config.toml
n_layer = 13
d_model = 128
n_head = 2
n_kv_head = 2
head_dim = 64
d_mlp = 512
vocab_size = 6739
activation = "gelu"
norm = "layernorm"
norm_place = "pre"
norm_eps = 1e-06
positions = "rope"
rope_base = 10000.0
rope_fraction = 0.25
qk_norm = false
attn_scale = 0.125
bias = "qkv"
tie_embeddings = false
parallel_block = true
init = "normal"
init_std_qkv = 0.0396
init_std_o = 0.00776
init_std_up = 0.0396
init_std_down = 0.00388
init_out_by_depth = true
optimizer = "soap_variant"
lr = 0.00811
lr_mult_up = 0.647
beta1 = 0.95
beta2 = 0.95
lr_head = 0.00852
grad_clip = 2.0
warmup_steps = 200
schedule = "wsd"
decay_fraction = 0.875
decay_shape = "sqrt"
final_lr_fraction = 0.05
batch_tokens = 32768
seq_len = 256
doc_mask = true
train_tokens = 114700000
steps = 3501
dataset = "wikipedia_en"
Each number is 128 + 32 x the weight over its row's rms, rounded and kept within 0 to 255. Layers, rows and columns count from 0. The size above them is the row's rms in percent of the matrix's.

# layer 7 MLP up, 512x128, rms 0.144, rows 154-178, columns 64-127
size [ 99  92  96 116 102  94  95 119  90  92 104 100 108 100  98 111  98  88 101  97  94  90 103  95  93]
[[145  81 160  65 111  88 141 111 121 100 111  93 123 157 168 110 121 147  94  72 105  48 141 138  75 158 121 144 145 159 203 118 116 156 105 180 111 119  79 212 141 184 146 111 145 185 161  77 158 163  94  93 135 200 172 151 100 101  93 101 135  88 135 181]
 [123 148  90 120 157 120 119 179  60 165 168  84 117 126  99 149  47 114 129 168 106  89 129  93 139 101 147 171 121 143 108 123 166  95 131 144 147 110 130 120  88 169 145 105 120  93 151  82 150 122  94 141  77 236 149 129 111 148 170  95  92 148 114 109]
 [120 125 118  74 116 128  84 142 117 177  65 128 148 149 103 114 134  69 153 101  98 126 183 133 109  89 145 128 113  98 137  91 142  42 132 104  77 171  76 143 140 180 130 136 206  91 107 118  92 118 179 136  72  88 130 177 102 105 133 124 138 113 125 116]
 [ 99 127 130 149 162 144 100 114 210 105 163  97 102 103 135 137 166 124 102 143 173 157 119 188  88 151 121 111 157 125 155 135 127  86 158 145 111 201 124 147 104  60 130 146 141  89 162 124 178  94 131 115 124 132 164 144 145 103 138  75 190 136  78  89]
 [170 117 125 138 125  82 116 117 158 124  81  58 144 166 162  75 130 133 107 192 133  66 153 100 133 139  85 123 158 136 156 137 107 132  81 131 158 130  99 118 142 121 178 170 131 109 119  89 105 129 161 198 137 108 125 111 137  95 146 137 135  92 135 152]
 [136  98 173 100 115 153 149  99 100 147 154 142 104 125 176 118 196  75 166  88 132 152 148 125 114 203  54 154 140 119  98 105 146 144 135 109 103 158 125 138 101 152 131  77 109 130 146 107 130 119 126 153 141 130 179 127 144  69  89  89 139 113 136 144]
 [133 196 118 128 143 145  71 103 149 149 161  97  84 149 112 135 153 160 119 112 132 124 152 138 133 119 114 141 139 100 129 133 127 148  91  89  99 145 199  61 132 121 148 129 119 236 113 168 163 105 204 160  76 130 129 103 156 130 123 171 128 122 166  83]
 [126 187 150 114  98 108 142 122 121 103 111  73 135  83  92 110 119 106 131 178 101 187 135 145 125 148 100 114  74 118  88 112 121 154 172 145 166 196 119 126 133 198  71 115  96 214 147 127 112 146 178 103 117  80 103 135  55 124 172 161 109 116  68 169]
 [154  71  88 114 125 102 177 142 159 138  91  90 104 172 135 118 182  66 143 120 123 112  92 132 128  81 113 147 177  84  83 115 126 175 111 108 181 198 102 127 136 138 141 178 131 188 124 151 170 161 142 109 200 102 170 123 155 169  65 123 100 170 152 191]
 [164  81 142 176 118  90 147 122 148 143 115 149 124 139 145 117 137  99 138 152 153 114 115  45  96 156  97 164  86 143 115 145 126 210 111 150  86  81 163 111 134  98 103 149  83 124  85 148 163 127 177 112 159 153 193 102 135 109 140  79 116 100  81 152]
 [137 151 135 176 110 166  93 112 135 140 183  88 175  58  91  95 102 162 133 116 149 113 124 123 170 150 101 119 162 137 161 125 147 143 121  95 179 104 147  96 161 142  83 114 141  92  68 133 127 177 150  93  67 104 117 142  73  93 172 139  99 146 134 186]
 [ 32 141 156 158 106 165 147 104 124 138 125 175 166 128 175  69 131 152 125  71 148 133  92 123 139 134 107 104  89 114  93 138 109 133 166  59  74 148 174 155 113 145 106 107 104 197 139 100  91 116 168 148 128 156 129 120 170  58 126  70  96 124  99 104]
 [139 182 102 129 171 120 146 104 161 135 154 113 153 146 175 125  94 124  92 123  96 127 156 118 108 102 144 170 101 152 161  53 160 140 152 133 136 110 127 161 104 111 138 111 139 152 136 115  56 120 134  68 134  81 132 124 142 186 156 102 145 112  87  88]
 [126 121 141 166 137 156 139 146 170 169 121 113 147  91  73  83 141 151 101 128 121 109 136 185 150 156  50 161 173 132 167 102 121  58  72 119 125 156 126 102 117 136 140 109 171 142  87 114 137 132 158  93 146 132 109 154 125  85 196 144  56  75 188 102]
 [118 133 143  75 149 122 148  83  73 170 156 130 116 148 113 109 122 102 115  82  82 120 102 118 151 144 155 109 176 103  83 125  93 146 145 160 119 163 181 148 126 133 137 119 117 146  53 137 118 184 103 148 115 182 149 178 189  61  83  88 128 135  91 120]
 [115 125 228  55  89 135 126 130  88 101 139  90 110 125 133 115 145 116 111 142 103 142 105 110 111 128 138  79 127  90 181 103 157 123 103 105 121 170  99 147 197  98 161 121 138 112 162 121  97 136 124 137 136 118 118 153 128  65 108  82  72 152 156 113]
 [137 130  85  87 112 163 194  90 151 158 117 118 117 116 104 168 132  90 159 164  87  95  69 105 132 120 107 116 156 119 167 179 166 172 174 216 132 145 150 114  75 139 169  99  99 173 192 104 121 119 104 128 150 143 144 109 108 110 138 103 176 149 146 138]
 [154 101 136 104  77 213  89  94 139 138 125 112 114  77 125 146  97  91 115 166 121  46  73 112 162 120 101 163 110 146 173 130 130 167 181  74 155 112 114 177  63  91  99 127 144 150 101 107 219 199 132 147 123  74 138 151 152 174 129 142 117 105 125 155]
 [101 204 131 117  97 135 169 153 131 164 142 146 123 111  72 113 122  74 177 124 132 135  96  95 122 146  98 187 164 101 108 166 111 169 121 100 126  91 133  99 151 118 139 127 106 117  97  83 199 144 144 136 171 124 115 112 122 111 179 144 145 156 167  92]
 [147 126 135 102 103 115 119 156 126 120  97 120 141  69 182 120 125 148 129 132 161  87 133 103 106  55 150 126 149  89 118  90 119 150 162 123 111 102 129 123 118  88 109 119  76 149 165 157 170 115 134 129 118 161 141 176 139 152 132 122 100 163 144 127]
 [112  78 115 232 112 134 133 127 120 127 165 151  68 120 142 107 147 146 120 118 100  94 131 129 186 109 181  71 166 123 132 156 176 179 122 100 126 171 104  98 106 145  98  94 120  99 121 136 129 110 183  32 158 154 147 139 140 161 132 116 104 112 128  92]
 [177 135 113 132 170 101 120 118  85 132 147 147 146 110 100 123  66 126 159 155 143 150 170 100 156 174 138 119 144 117 114 108  96 152 156 148 161 107  95 197 141 164 119 144 147 155 150 139 120  91 130 155  61 156  52 162 148 104 175  90 158 150 169 145]
 [171 172 118 108 127 145 150 195 160 137 155  99 121 145 114 174 170 108 101  95 118  88  93 155 144 151  94 149 120 115  81  84 146 125 149  85 181 127 105 100 141 130  84 142 113 158  71 137  67 167 115 103 142 160 119 149 138 102 122 145  94 181 123 156]
 [ 92 154 117 121 150 108 127 134 123  67 106 152 134 130 139 109 140 152  97  91 165 117 155 151 155 144 150 119  74 105 190  99 149 124  78  99 175 121 135  94 144  93 130 156 120 106 119 138 120 112 165 157  84 195 133  73 102  94 123 124 152 153 139  73]
 [145  90 127  82 152 145 165 107 116 183  66 164 134 194 123 136 144 132  72 143 116  86 114 136  99  99 137 136 178  62 101 181 172 105 103 195 140 129 137 142 135 117 103 122 132 124 135  76 134 155  86  98 137 186 129 134 103 119 101 104 149 132 128 164]]
# layer 7 MLP down (transposed), 512x128, rms 0.217, rows 154-177, columns 64-127
size [100  82 100 109 100  93 100 115  93  94  99 110 101 101  96 104  86  93  93  93  94  90 106  90]
[[136 125 116 185 118  91 149 124 121 176  92 129 129 127 116 120 154 143 168  92 121 109 102 110 161  85 152 155 120 212 112  90 144 161 151  76 124 138 122 109  39 198 131 133 149 136 129 145 192 150 170 201  65 123 119 131 101 143 144 145  92 124 107  98]
 [127 198 136 119  92 159 138 185 105 151 158 190 141 155 161  89 135 109  75 167 115 128 169 145 134 123 154 117 132 162 143  83 154 141 186 188 177 112 109 137 109 154 166  83 129 153 174 120 112 158 132 182 143 119 121 149 158 147 134 120 188 112 115 120]
 [135 121 111 136 100 112 137 121 134  63 177 153 154 112 144 131 157 161 117 162 144 126  97  96 141 120 147 194  99 165 124 146 114 145 163 114 169 143 130 111  94 106 131  76 132 130 156 107 148  85 172 104 165 131 117 106 119 164 186 135 163 146  52 126]
 [110 143 206 150 133 158  95 107 168 174 150 129 114 166 140 143 123 150  91  87 122 165  98  68 102 137 173 133 156 150 100  97 139 138 175 116 143  65  91 160  85  81 161 209 170  84  91  71 159 187  84  61 108 163 140 152 119 109 164 113 181 110 175 139]
 [123 115 143 151 170 174 105 101 133 118 110 181  64  79  86 148 232 121 133 106 124 181 176 108 129 138 152 122 109 165 103 150 117 104 133 100 121  72 148 106 108 144 115  77  99 125 115 117  96 105 156  95  87 130 119 148 120 172 144 164 157 137 119 101]
 [ 92 161  90 204 144 100 146 100 179  86  89 158  91 105 184 144 159 131 122 149 132 112 105 135 164  99 146 133 139  81 132 130 124  69  74 140 137 116 161  98 127 145 183  66 128  41 169 157 119 106 108 148  92 169  98 145 141 174 151 148 136 140 162  94]
 [ 81 142 191 105  94 118  92 115 191 148 102 140  89 169 154 171 109 182 180  69 108 108 116 106 177 109  83 140 120  91 178 114 105  53 120 142 114 136 123 129  84 125  97  99 105 175 186 151 104 175 108 162 141 132 114  73 177 133 200  80 137 121 180 146]
 [115 137 122 123 152  92 136 108 153 121 162 120 170 187 111  64 100 133 108 164  58 153 119 155 125 167 128 119 127 114 132 133  80 156  99 114 139 154  89  91 153 149 126 137 102  63 133 130 157 227 150 169 154 143 121 143 123  48  68 167 157 102 140 118]
 [136 133  98  84 129  62 107 110 103  97 134 169 129  80 123  84 117 130 146 124 148 163 166 142 156 122 101 161  78 172 108 129  74 152  63 140 130  90 102 150  84  64 121  85 126  82 153 166 144 155 162 160 140 120 102 123 146  95 137 114 129 103 128 149]
 [111 132  76 123 141 122 126 105 147 198 102  99 137 131  74 149 120 115 127 156  81 132 125  84 109  96 138  84 114 193  90 186 224 145 140 133 159 159  83 164  98 155 130 167  80 129 180 186 180 123 152 114  98 124 164 163 104 119 153 109 174 130 144 193]
 [183 164 117 132 126 226 128  75 151 124 109 133 136 128 151 154 116 200 144 129 166  66 131 199 182 121 101 101 155 133 123  56 125 151 136 112 118 106 111 140 139 117 114  81 121 115  66 129 113  78 106 151 137 144 126 120 158 120 112 154 183 113 113 142]
 [171 140  68 139 124 130 137 115  96 132 125  96 103  73 161 167  78 130 137 204  61 147 167 122 143  97 156 113 102 152 110 163  95 154  88 204 106 142 165 124 115 128  91 153  86 103 127 147 122 143 120 175 130 170 143  87 146 106 155 154 171  74 101  84]
 [101 147 112 125 119 193 169 116 116 143  95 165 111 126  68 145 169 141 171 133 119 134 150 119 167 112 113 148 114 149  98 168 168 103 109 123  72 103 143  75  87 143  85 144 139 127  85 106 190  70 133 123 152 137 133 136 133 137 161 187 130 153 130 156]
 [173 104  80 131 122  89 134 186  83 183 130  87  93 127  86  81 120  47  91 192 117 106 152 149 151 129 134 109 167 143 155 105 102 130 139  84 115  91  92 182 142 121 148 151 118 115 134 115  88  97 117 164 150 104  92 145 125  71 132  45 133 105 161 149]
 [113 165 146 121 132  96 136 158 121 118  78 146 124  63 153 136 154 118 151 128 155 124  78 158 153 180 133 168 107 100 118 112 130 100 177  73  92 103 118 125 124  79 120 147 137 132 133  57 112 161 110 134 135 126  98 165  42 140 180 101 192 107 159 145]
 [ 68 176  98 182 107 141 179 150 137 111 109 162 164 127 147 113 130  84 142  89 169 165  99 149 123 145 179 137 140 165  93 172  84 140 144 145 168  86 105 113  65 123 169 116  79 131 106 102 110  98 204 105 160 151 156 117  78 211 127 121 154 133 144 102]
 [170 165 181 134 129 134 178 162 101  85 101 147 110  98 139 133 159 183  97 137 144 190 118 140 182 147 135 153  89  93 115  90 129 119  86 120 137 181 183 128 121 134  67  90 118  74 138 155 112 125  82 197  81 121 107 134 191  95  92  66  98  96 154 132]
 [105 115 149 116 122 118 108 102 111 110 177 162  77 121 126  92  58 109 137 124 102 145 133 138 107 114 129 196 153 130  75 143 125  80 137  50  94 111 119 110 126 177 240 174  80  76 127  81 144 105 171 155 111 122 152 113 140 105  64 145 124  70 151 129]
 [ 92 196 176 178 153  92 135 128 190 163 142 131  82 130 100 115 135 165  89 159 191 104 161 121 160 163 120 100 109 160 153  85  95 145 104 171 167  73 105 147 126 140 130 106 107  97  79 128 104 113 123 147 141 149 137 135 105 123  92 182 120  94  75 118]
 [138  79 138 143 132 123  94 164  96 136 161 147 119 101 105 119 151 110 169 154 187 145  92 102 137 171 168 146  91 114 119 145 113  86 176 178  84 118 108 175 133 153 161  62 137  91 175 137 159 174 104 180 126 111 106 170  27 143 107  83 112 136 153  73]
 [179  90 125 182 123 165 203  98 118 163 121 109  90  80 188 111 157 100  85 100 123 138 155  65  93 147 167 123 112 128 136 206  88 167 122 118 116 135  58 164 140 147 145 103 145 139 113 114 148 107 136 128 113  86 180 134 136 141 107 134 101 123 156 157]
 [138 175 135 179 143 115 120  66 138 134 147 118 182  85 153 145 129 167 136 137 203 160 129 104  81 119 144 110 200  85 104  88 118 148 124 105 167 110 163 100  81  78 122 117 172  86 157 156 115 120 135  77 116 123 154 121 121 116  90 149 150 124 130 118]
 [115 143 110 118 117 109  91  82 104 108 116 131  80 122 113 130 126 112 186 153 173 118 105 107  98 133 141 118 120  59  97 135 164 127 145 122 181  61 115 166 138 103 111 135 121 239 115 133 107 130 160 161 141 179  80 112 161 165 148 165  59 144 100 175]
 [130 164 134 128 179  96 154 172 115  71  62 110 101 165 152 124  89  78 174 116 110 163  81 159  91 140 105 171 173 128 106 166 124  98 160 126 159  69 103 119 119 136 140 132 110 107 160 152 150 162 226 125 140 120 159 131 115 153  87 112  84 143 114 176]]